Weights of a small transformer language model.
Training: a variant of SOAP for these matrices, 663M tokens.
Each number is 128 + 24 x the weight over the matrix's rms, rounded and kept within 0 to 255. Layers, rows and columns count from 0.

# layer 5 MLP down (transposed), 4096x512, rms 0.151, rows 3616-3662, columns 96-127
[[157 107 138 104 165 115  96 118  93 124 168 154 128 118 127 138 114 108 158 140 163 191 150 169 140 118  96  73 112 109 114 120]
 [ 91 143  87 150 130 138 127 179 107 104 139 128 165 138  95 134 139 134 170 160 151 138  95 145  97 155 126 114 137  98 111 134]
 [135 153 117 114  88 139  97 143 142 138 132 126 100 125 103 119 148  95 106 161 131 131 107 131 158 153  94 100 123 159 112 122]
 [ 92 136 188 122 165 132 156 153  95 119 105 152 122 127 199 124 155 144 101 148  95 170 119 143 149 116 132 153 125 110 136 177]
 [ 98 101 178  79 168 151 137 165 136 114 159 145 151 124  95 174 129 146 127 177 138 116 106 153 102 129 114 124 126 131 170 136]
 [163 144 108 170 111 120 117  98 143 145 126 146 115 108 143 168 112  46 131 181 124  99 146 108 114 152 111 161 152 113 145  96]
 [186 141  90 135 155 131 104 119 131 116 129 102 140 134 158 157 130 175 111 174 167 138 135 102  95 123 163 130  68 134 119 155]
 [143 147  96 197  96 115 120 114 126 150 179 120  89 152 130 138 151 138 110  74 116 149 148 119  52 176 138 137 143 116  98  90]
 [118 119 139 119  99 156 123 123 125 169 147 143 164 182 145 162 101 131 164 129 128 147 163 136 153 157 161 156  95  88 118 179]
 [104 177 168 120 123 168 134 118 140 157 130  82 189 143 126 137 115 101 117  80 148 125 128 128  84 161 172 114  69 102  98  97]
 [125 163 120 136 122 157  91 163 128 116 106 120 125 112  98 120 140 160  97 138 135 126 162 140  91 136 188 139 115 140  86 127]
 [112 111  98 162 102 142 170 112  92 148 111 139 152 157 119 130 139  68 105 129  99  94 160 126 125 149 138 125 121 104 152 138]
 [117 168 112  93 168 105 108 108 152 135 131 161 133 152 127 142 146 160 165 139 162 121 197 124  91 116 136 158 147 122 137 142]
 [ 92 128 105 119 140 175 102 130 149 116 117 129 126 113 118 161  90 138 131 164 106 159 151  95 141 112 102 118  95 140 115 125]
 [150  86 111 168 137 114 142 123 126 127 117 150 115 141 175  66 138 131 111 153  82 113 100  97 127  91 148 148 121 119 132 189]
 [141 123 110 110 144 104  96 101 166  84 115 122 132 131 121 109  85 193 108 123 153 147 122 130 131 121 103 136 132 136 126 157]
 [105 153 135 102 113 106 143  81  57 135 122 110  93 139 147 109 151 151 120 147 150 139  97 117 109 107 136 115 119 131 121 138]
 [150 130 142 104 105 118 132 145 114 134 164 116 117 105 176 130 166 155 165 109 136 131 118 203 168 119 114 134 177 127 121  92]
 [130 145 156 137 137 142 164 179 142 136 110  87 127 134  63 125 123 174 110  99 126 112 104 127 113 104  90 138  84 139 148 111]
 [ 98 115  69 115 137 132  51  89 114 122 149 105 149 144 166  96 103  98  97 141 104  97 147  91  91 105 121 156 144 154 105 134]
 [134 113 113 152 181 115 201 105 122  99 123 105 141 121 154 115 137 161 118 213 132 104 148  86 108 139 177 135 142 190 117 121]
 [149 112 154 131 149 121 146 129 128  84 129 118 160 142 122 186  66 154 150 168 130 146 129 139 143 193 133 139 111  70 100 134]
 [111 133 137 127 164 132 119 108 124 115  45  80 116  98 136 144 157 152 112  95 119 175 144  86 108 104 158 127 140  91 151 120]
 [ 90  87 146  99 107 149 143 116 100 150 169 139 161 172  99 185 123 143 178  89  94 113 141 160 148 161 155 106 154 131 131 125]
 [128 124 135 111 141 135 140 127 134 127 119 135 125 119 126 126 157 121 134 117 109 110  94 142 116 127 142 124 129 121 117  95]
 [ 94 115 156 163 163 144 151 110 131  89 135 177  94 191 125 102 162 156 158 102 116 130  88  83 103 175 119  83 118 136 137 101]
 [ 92 119 118 124 171 114  46 141 143 142  96  78 137 137 147 142 105 106 125 141  89 115 110 167 124 148 112 129 102 170 110 176]
 [121 119 128 152 127 156 138 177 170 130 101 100 199 145 146  73 174 121  72 181 134 148 131 186 145 166 113 125  70 101 134 151]
 [163 125  99 138 184 133 140 106  69 178 133 117 165 185 119 136 101 120 132 102 153  84 141 146 148 130 111 106 141 144 159 127]
 [106 140 126 125 163 170  83 151 136 101 103 143 142 130 126 157 147  70 128 118 149 122 137 117 147 165 175 112 101 103 122 141]
 [124  66 162  90 157  96 142 165  95 121 135 165 117 130 120 120 108 105 154 129 142 155 113 108  81 126 130 153 169 120 112 126]
 [155  84 101 140 107 125 123 128 106 164 115 159 134 129 114  94 105 139 127 102 162 154 138 110 142 132 105 156 114 125 153 117]
 [135 120 126 119 134 135 130 120 127 128 138 128 119 121 131 129 123 121 124 126 133 135 131 130 132 138 127 138 125 126 136 143]
 [102  99 150 132 148 153 117 151  94 126 130  95 121 119 124 152 157  97 144 107 142 140 108 130 130 122 151 148 122 124 102 120]
 [148 170 189 126 125 110 136 154  72 138 106 127 123 111  89 132 134 140 101 104 162 138 100 102 106 167 130 114  79 144 165 143]
 [118 144 122  98 131 119 161 170 128  90 122 106 106 132 138 119 186 135 143 118 136 124  76  82 124  79 106 174 136  96 167  87]
 [106 147 131 146 172  99 125 131 107 149 104 135  95 162  90 101 117 124 108 140 142 115 148  99  91 139 120 124 119 130 124 143]
 [110  98 147 148 154 166 103 120 108 130 122 130 108 113 155 111 134 109 137 129 136 128 170 151 101 132 109 102 113 129  80 109]
 [138 129 135 114 119 117 127 125 140 132 131 117 124 136 130 131 112 128 125 135 114 136 126 127 124 128 124 118 128 121 133 133]
 [147 145  91 152 163 123 136 126 141 118 141 121 124  65 102 156  87 120  64 120 179  99 139 128 163 130 201 134 135 122 143 126]
 [104 105 174 132 140 127 145 140 106 160 136 101 114  76 135 149 144 116 163 156 142 108 121 109 146  99 172 138  95 127 129  91]
 [131 113 124 127 114 131 157 128 142 180 125 158 122 126 141 127 145  76 103 118 114 164 107 144  55  88 123 138 123 128 132 104]
 [ 89 122 192 110 129 153  98  88 114 117 122 101 131 132 146 108 124 141 109 138 121 136 117 127 148 130 162 101 126 136 140 118]
 [144 130 158 186 153 143 178 182 128 138 138 140  93 173 101 111 117 117 164 161 204 150 174 156 160 123 131  80 145 123  85 171]
 [121 160 172 104 163 133 123 148 162 158 131 149 131 143 123 129 105 106 119 127 178 125 108 144  72 100 165 115  74 127 152 103]
 [140 115 160  92 120 151 158  90 125  95 125 108 162  96 135 127 129 124 123  96 174 149 134 130 170 157 132 116 107 130 134  96]
 [ 85  48 174 115 148 161 108 132 112 115 115  94 178 196 123 215 126 134 183 131  94 157  97 118 113 149 128 119 157 138 117  87]]
# layer 5 MLP up, 4096x512, rms 0.163, rows 3617-3662, columns 96-127
[[ 83 100  96 120 149  79 141 124 155 110 164 104 126 139 146 114 133 111 104 134 157 114 108 128 108 141 124 121 133 152 146 134]
 [112 161 110 133 138 137 150 136 102 131  98 110 135 157 144 108 126 141 134  93 123 142 149 112 131 144  84  97 151 147 125 134]
 [133 136 145 141 148 115  98 124 130 120 139 171 103 116 167 170 152 148 119 225 146 139 140 187 121 115 112 121 154 131 129 140]
 [126 149  90  95 157  97 149 112 117  93 123 165 137 157 196 106 146  75 180 141 118 127 116 133 108 137 143 132  90 140 156 117]
 [156 165 131 145 118 141 108 150  86 172 139 121 142 143 128 128 101 120  94 141 120 118 153 106 112 169 136 135 163  98 130 133]
 [153 173 138 137 120 117  98 158 140 106  92 158 124 107  97 114 159 146  92 135 101  96 147 105 112 132 143 131 116 120 126 167]
 [ 98 111 177 125  93 105 140 100 150 139  97 146 108 153 170  91 111 145 149 135 147 174 119 134 118 103 157 172 125 153 139 106]
 [129 143 122 138 130 137 103 136  94 107 123 153 118 159 130 124 114 152 118 157 100 128 128 123 164 105 143 141 100 161 131 111]
 [147 111 126 137 153 145 115 119 130 112 130 127  98 162 165 139 123 119 123  98 153 140 102 139 167 157 142 161 104 123 134 123]
 [107 137 168 126 107 139 137 141 153 137  92 100 127 143 140 131 139 114 125 118 137 103  98 146 113 143 114 151 116 139 119 138]
 [138  80 126 171 111 146 111  71 146 172 133 170  95 159 102 106 120 159 153 126 146 143 109 100 167 128 142 136 142 134  85  93]
 [120 115 119 122 144  81 103 112 134 133 114 182  93 148 156 152 107 110 138  94 135  90 112 144 159  94 174  95 202 149 136 148]
 [119 107 124 161 122 142 141 109 147 140 138 127 112 144 129 145 122  99 158 114 160 147 115 152 102 137 111 109 124 101 171 109]
 [175 156 127 178 122 130 116 144 137 168 116 119 114  92 135 144 177 129 156 154 126 102 143 128 120 139 117 117 130 131 144 151]
 [ 78 144 124 130 125 113  74 119 119  89 127 124 144 143 125 113 129 133 137 139 162 101 127 130  93 128 126 133  72 123 148 128]
 [163 156 159 140 115 130 139 126 170 144 124 116 123 121  95 162 169 174 108 102 123 127 133 131 150 133 126 152 100  77 129 127]
 [ 72  38 152 111 151 136 115 130 160 136 167 111 133 130 135  78  88  89  80 138 105  85 113 143 139 142 165 148 117 152  93  92]
 [ 91 138 156 163 101 130 117  89 146  96 103 139 133  97 129 156 108 116  64 150 151  71 168 139 113 185 123 163 113 110  78 144]
 [ 84  61 156 118 137 127 166 157 126  69 134 163 133 117 119  95 172 133 192 107 168 128 136 149 202 105 203 150 152 122  81 130]
 [157 132 147 147 120 110 108 141 131  89 138 121 115 129 100  90 130 162 130 100 118 128 138 108 121 125  74 136 111 140 122 116]
 [175 164 182 124 121  83 167 146 128 110 163 155 119 160 121 117 130 107 125 132 144 127 116 103 147 162 144 134 153 148 137 148]
 [124  96 108 104 114 105 100 154 145 146 146 142 108 171 118 102 119 163 156 135 141 120 135 115 142 109 121  85 153 195 156 140]
 [154 140 114 162 115 131 154 113 174 158 150 127 150 162 122 108 116  83 122 142 126 156 138  86  87 126 159 118 137 160 134 176]
 [138 115 132 126 143 143 138 108 138 122 123 125 130 119 123 117 134 132 111 109 132 139 129 122 140 125 121 141 126 112 120 125]
 [116 127 144 171 129 133 115 104 112 148 157 116 100 132 125 121 133 126 162 150 139  95 140 118 183  96 144 204 171 171 110 149]
 [125  60 192 129  85 146 145 117  96 153  65 163 128 112 141 101 148  97 136 141 136 170  83  85  86 153  81 216 121  86 108 166]
 [132 130 131 111 106 136 166 171 111 136  90  99 158 117  61 122 113 106 128 183  80 110 154 124 118 107 104 155 143 140  91 107]
 [140 125 132 142 108 106 138 130 133 160 129 147 128  98 140  83 138 120 128 108 120 156 102 154 141  91  88 159 112  98 141 124]
 [228 128 127  95 162  78 129 167  99 131 157 144 121  83 176 177 155 111 130 117 133 140 162 135 136 126 103 133 127 189 140 135]
 [ 99 149 107 171 135 109 116 143 150 143 103 118 126  92 145 148 105 121 124 135 105 180 154 158  97 124 138 140 118 148  75 111]
 [122 168 134 135 153 181 156 187 130 136 108 170 124 111  71 108 161 145 129 128 160 199 150 105 142 100  92  97 151 137 117 109]
 [123 117 133 128 137 131 128 128 133 127 126 123 131 126 129 131 129 129 124 125 133 127 126 140 115 132 128 126 127 117 122 113]
 [137 144  99 102 146 143 125 134 105 135 113 141 108 151 126 119  84 155 114 121 134 123 142 138 170 124 120 148 105 131 138 165]
 [ 76 161 122  82 132 164 128 159 110 131 130 136 117 130 139 135 138 118 128 127 119 159 110 158 108 121  98 133 120 141 105 112]
 [132 136 190 112 119 114 158 109 130 124 105 178 131 140 164  88  71 158 121  96 154 153 159 114 134 149 152 130 127 166  83 112]
 [141 130 146 125 125 140 127 147 132 123 130 132 142 134 119 109 123 127 116 103 144 139 106 114 126 107 137 127 139 127 143 140]
 [116 152 138 119 117 116 129 106 158 122 117 122 120 119 126 130 117 114 115 119 124 128 109 152 123 111 140 139 138 123 147 127]
 [123 133 125 131 122 128 114 127 148 123 143 136 118 120 138 128 126 128 132 129 124 128 131 140 120 126 133 132 124 140 126 118]
 [110 128 128  98 141 122 161 135 146 101 126 143 126  81  89 138 136 153 120  97 102  97 147 145 118 139 173 169 132 151 136 127]
 [132 145 117 118 131 110 143 136 117 101 106 115 132 143 145 136  82 137 130 110 134 116 155 131 179 142 123 141 128 114 103 144]
 [153 115 126  98 156  84 123 152  78 100 156  91 150 118 120 137 112 148 128 117 140 129 138 203 106 151  86 166  99 122 111 154]
 [127 125 134 113  81 134 129  91 169 140 157 147  98 135 115  89 133  92 126 153 133 108 116 115  98 168 150 106 116 110 122 149]
 [131 138 154 146  67  53  92 108  94  95  72 130 122 107 126 171  61 141 135 141 148 106 126 147 128 149  97  96 158 143 131 134]
 [110 129 152 124 113 139 128 127 115 111 112 129 113 146 174 156 128 114 110 143 134 170 169 119 107 126 149 131 119 123  91 130]
 [152 111 115 128 150 113 140 102 126 128 171 137 145 118 163 122 105  94 135 125 141 137 129  98 146 128 122 136 119 159 109 108]
 [139 160 169 173 144 130 136 113 143 113 139 168 157 131 100 129 139 186 136  83 115 162 127 176 125 118 187 121 122  91 146 111]]